From a checkpoint of a small transformer trained on Wikipedia.
Size: 11 layers, width 192, MLP 384 SwiGLU, vocabulary 2117, 4.37M parameters.
Architecture: RMSNorm before each block, embeddings untied during training, normalized queries and keys, short convolutions, capped logits.
Each number is 128 + 24 x the weight over its row's rms, rounded and kept within 0 to 255. Layers, rows and columns count from 0. Numbers have three digits each. The size before them is the row's rms in percent of the matrix's.

# layer 7 attention key, 64x192, rms 0.0834, rows 0-63, columns 128-191
100:110126105116075136170130144094084116117137145121135147129136128144138148124151149122119117094137160151143099109156123166096119143140103113148078099078115123144114107151105132117132146112142086
076:137115139115160099142129164094106114138106177121147164161152130141141150123176130108107134153119123146125081113134126128131165113160081111093069103140095145169107107110105122141136121137126127
096:094108171109149117119158116085146115163190103095113151105150138118124145127089163117163140157136151078091167132103128129119149117143131118137153107146146162127133133147152103130113076118099146
111:124132139155084135158137134118131151133139116146173115130109156114128111160167107131165129120131159154164115108147113114149123170147128112127092136102120116159162144071086147115144111098130112
105:114154121139069132203163136113101132174123166168159128144102124140137151166143127124107144125106155143150110134159130138109098148154097109134082110105113141139157107118121121095110135108097131
095:150153192095153133128145097121115151171115106106110155157169129141076143165121116098106144147158152100102127119125117102136103128171112130082163132166144144126110153116149116142084096159163157
104:084144155189162099107128135149096139147134163156112128124111123100155105079144125165138153119128113130123123117119120144121105107113183103135146145167153122085115202118155117127107114149156117
101:146146093100088157167145147118104136172082146186132079141096117126145115111161141114116145132140154148150101140162136146153124174131115103124095103127118112141135108120079130091120145100099087
092:140131122137114123091113151121131097118108099115132135124115103151118134107134137096083145164141128114138149128106171160131131168128155094164159127130134115120079121156130119125099152158163128
093:151147147138140136145138133168198140100153094114157128120107141151087190121113138120090115130112112098170140102151158115101111104174136143129148144145136095134112161112145128168105161125129133
098:160126142139166131094141090129131138139158104148099137112175118144114122094134125169124105100134097145116138125099119140118113097134144088103103143129165123116155127108165117144114153161123146
092:106148150156083124115129117144111134151137119106124151073140157126150137153101144153139118112094141111101147139111117138150080170124113123118113120156134146135119117131106110151144159112106110
105:142113157133164134097115119159128133093111168134109132104120102141117133074122139130127123161162087068113122100096133123100126120128122118141090211139117136121129124163107149126124135148113171
104:151126140122109115134127164112109165160114160113119112140147127146100133124130171096118112170133141123146113102136105129133141158150125098093123129101115146087133122104136062147140109164084142
099:119112169156129130121100163097148122139097130183093138067147137140124123118132114146152092150148123135161120102082153134131152123140161141127140176138157118143115146148096107154105110110117092
091:170136080121161084141119111176144137080134153130162119156154115094125084141161154121151135106091173151085096106124118144115102155133129129135139142168155143102147202062107081142133138121128097
094:125147110151114144111148141148099134134122155135154151101180140124123148169100147152134112121129098139126131133170132127151109163158095162093112120138129110152116116152103123093105125104152125
095:136157117169112125134135119134127161142097177109095159112115103170186101157129172171084189113109141127135149115146120154117117117126084165134083135121173121122166161106120066144148144138111115
101:101138124186130138171118147171122139118108113173130114148110103104097128153148146163130123099167157172145110156121113145109099094138136114159092162179105117129134183140098116116156109121122109
094:128106166126159145150156161100080101116120093129118123164122127141117175188109167103139151121111118098158126093142121147143188134087118138123103152093119136117136118092094123123109154129111131
097:147128103109162144131129137139110094139092138136164148094129141155163126130160148109077145147137066151135130125080086138096097138129137120137110181140116134159094149153135158127108177085089125
096:132158104163123118118158175126150148145097115162141129146151086147117131144111089141131139161126128165149159137146125151126093137123151121131123156123164146121065139148120138104118108174127101
090:105158133092089159128100150149157110115136156139164131144165128156148126092074148163119121165162164097184144124174120130122112147102130126167098104116099089187126127102110138128103105142134123
100:118097143115138156142160146137104192150098133112108134142093108187125117139077169114109120133099138120135124145099127084156113111110158135112160173100123147141181111133146168142104106181155139
094:129171119105135150141123120081128154112145112136157104104098141133127145128125187118100134111116119150116150098167174109112137101156129132129129119144119139096158149063111137153090117165104074
102:115111150081137109124136142120144130136124115154163069150109118162144121157152122131094153104117053125102130112102095149137202131124107097137151124135126123114131096089121118132123078107080139
109:107182139149113124116107166108142103127131152103117152143138100136118085121142151143088109154133136134122140092118155123113123117131124165152110124099137122116173133146137130124107132133116114
101:088158132114124125170116163118096145126089148099129153145150169110115160138143160165154104127099101111099120164157123127120105156124099140148175169092125134082172172143098139135115150125102116
098:140113075124125122128102143089109124142105121154083161153158096130163152129118105135093111110099132143100125144122156129158146098103126151111125131134152150092145122097101138082092095172084128
091:148108155111142135129170104126139134171157118114132109122098144082131154123120111110098111113108145119123096125093137147126116116077136099171136114111099176130117113116090120140149134126156087
103:136096144128103109111141129196153084135131118156101139112152170114115177156126101107118110132124149106127118156142134119096117102113154123095134102135109115147106106111128117113180130143099122
099:158128115123136140156128124117129139118102111159122145151132157134148106102128159131145128138177084090134095139133147089125145117128187152134152162132139139126111119149114119124143119112137161
117:160119088121095127154129116098132134100160109087152118100125124135137142152121173113100103123090118101125146146116144122129173169136095154148111116091104138136143112164144168117113158093142104
115:134145062107082129143113110080134075121147171128120145143121158136125152144121135138130127116131140108145094120156146128112154158155117170164089121072086081119157118164112116106141146110093108
113:089115144127150124102133137186148152146092144131152146126120091099169083106128145126170139137131136143108151138119131090161124081100154122127136150175181130110116145100140132164146126150115134
104:117151105149132099118140124167137134145124132155131115123121092109111087102135157160102141135131089170145139110136128121157138124112174085132138196119142150084124139063123152136134128107119144
090:137157142104123111151081104101149118081128101110142130120122165153135146113128104127155131135118114111147147117164143129105115124079085144135155081126116147189099155149087127121135162091100110
111:110114153154203120096111120124134121112143090130102171136123108139107124072115158129114121152134124116088154139104161079152118062124131134142185152125140126114099143129129132127115090130114132
111:114113162114145091109124092127159078104128150092101135133158148143133181131087135095119142149118158099124117135131136143093107121155139178105168092101122108164131117122120121120139123125129191
096:171123107097161093112121123090155100090167180093151162152140195159162153126118168127093144101113100068096109174137124143093190125140107113104134092100164115127166127103132103094144132126122122
098:167124077089059122142122119081102108148123104139125095144106145151136132171098108095116137134134125138120090136154144093134110187165113148143106122100129133121169106117073123109119111085123125
123:098114078120063171179167132138122095152130140128139102137125130160136139127136145120092116119150145122133146138183147154140119165171116158158091082061106130139110111153118123107121163091094129
103:157123150132174102117129089140178125095170103113112118091139128139100143146106113120136128104104116091102160124148099114123105078118162131133189136163147138163122142141153143152153122154145149
110:110169166147146086117124145139164096142136113079131182157096129134105140153130170121122141137128102124156144181126115132111152059109102134130184129146136117129102136132122120141169122140124124
106:138133103142107169175158101112131082117130134144133139165129146145125091115132156120092156136142118098132119159109150134121129127128108158111104078112082102123143145162150116078146106110153093
092:099111115135124150125179103162139151104135141155125137104118124094136124126154138154123088099091144109107105144133072125165108167177086096114078109139134161126129125116114118137131144129107143
097:112115125119145126153136152124126145109123154057123177156117167116077121112115154157126117148156127111148134099120154159143159109117130136128142148149095120090117129134134096102115140144119185
102:096129163134125089136121111135119146096105148131181156147141124132122118122110117145122142091131158085131124146097127114139151103164181124082166144122157099135178136099103170184112137131092087
089:160112148145166129135140145113120125115141123122140178161106106146108164155142159074118104112154097099118105136091151155096110124148151127109116116150082099103129085123149162120081149149143148
092:096100114141179124132125117123132174129160117135146114113081150113140125108139153213103116124126129153091119159156141129124128125135138133139092133110089116113169171130178135110137106122126109
092:146148135101117141130105140125114133140115113156137153124110115113114102111132111100171106166150132148118122093103092100064163120135142145115096190133133133120166155120122159153124100123090127
096:077106170086094092155129171098115154156142135119139127107144138109124137110162164165112103099088133108138112158098135142124161102096115112128116169123141119138133131132139120066106114159129098
097:116129124157142188101061119117100094147143124126142177138094135108110116151095176132125059140112117118123146140136153146139117103155174119127119116113134108121123103138139127103118105135111103
105:175084143134135090126130106149104122124111141113121139156106137121135092143117159161087148171168091103149081073120139154108111150136131123114138115127106135129157175166134129148120128158162141
099:096126135106149107122126165114133106094122147166081125105149130149107098149145122096151106137141147149113115105151115124168143135109148156155154126115129107131122130138120112101111090110109112
101:151135130152177086109145151149096118139125119099136125164112106096134075143146105169118127100155170167140122142160116120134092123131125116129077162140160144134081112073146155140132094118126115
105:113163134108139161115129124114121155118121081104151131124131126111138146140118127133116143125147137106154145094134083173100129131120133169172144098082127111169128128141142139153146120156153145
090:156111174151127115110139141119140055141133103171130128122108153143100119114126144120148123149121130161113121109103082113114132147146173115127172117156108169104135107166141121122074139146168150
102:138119173140133145159076124113143111136137162130121125118112127141162133202134096144141144168134175145145089119144102145134131114134123124064117154169094146165169165108156120134117133122095108
105:089146148131170118128098144107089135090099129154132145137140128135147127101173114152107166150112145154165095124143105134145143171118129153182151141151119133121137127115098111105103139137149119
102:119093148136091094113127167097121150111169122117132095130158146150143093093129166123090045135160094117120103102145092140150146130115161129098107114110164153104102116098146096151152144119117098
099:143143161106091136148117111127181139111114090115117121129148097133156087184093147129123107105179136113155110105073134128121130129134084161180101129153149116124147136149137144094138137175082108
097:186121173083104176128178188132111159142167119183159165137135129119108095122111108108168132110081093146132161096128166101126116120161110106136135111133125154174114128131117118130113140099145144
091:147109134145141147091114104148109125132139154122158143128134083124133101078123155123149122138079061190150113149090175112089131120144106104082122130139125135188160107100144132112173124114113121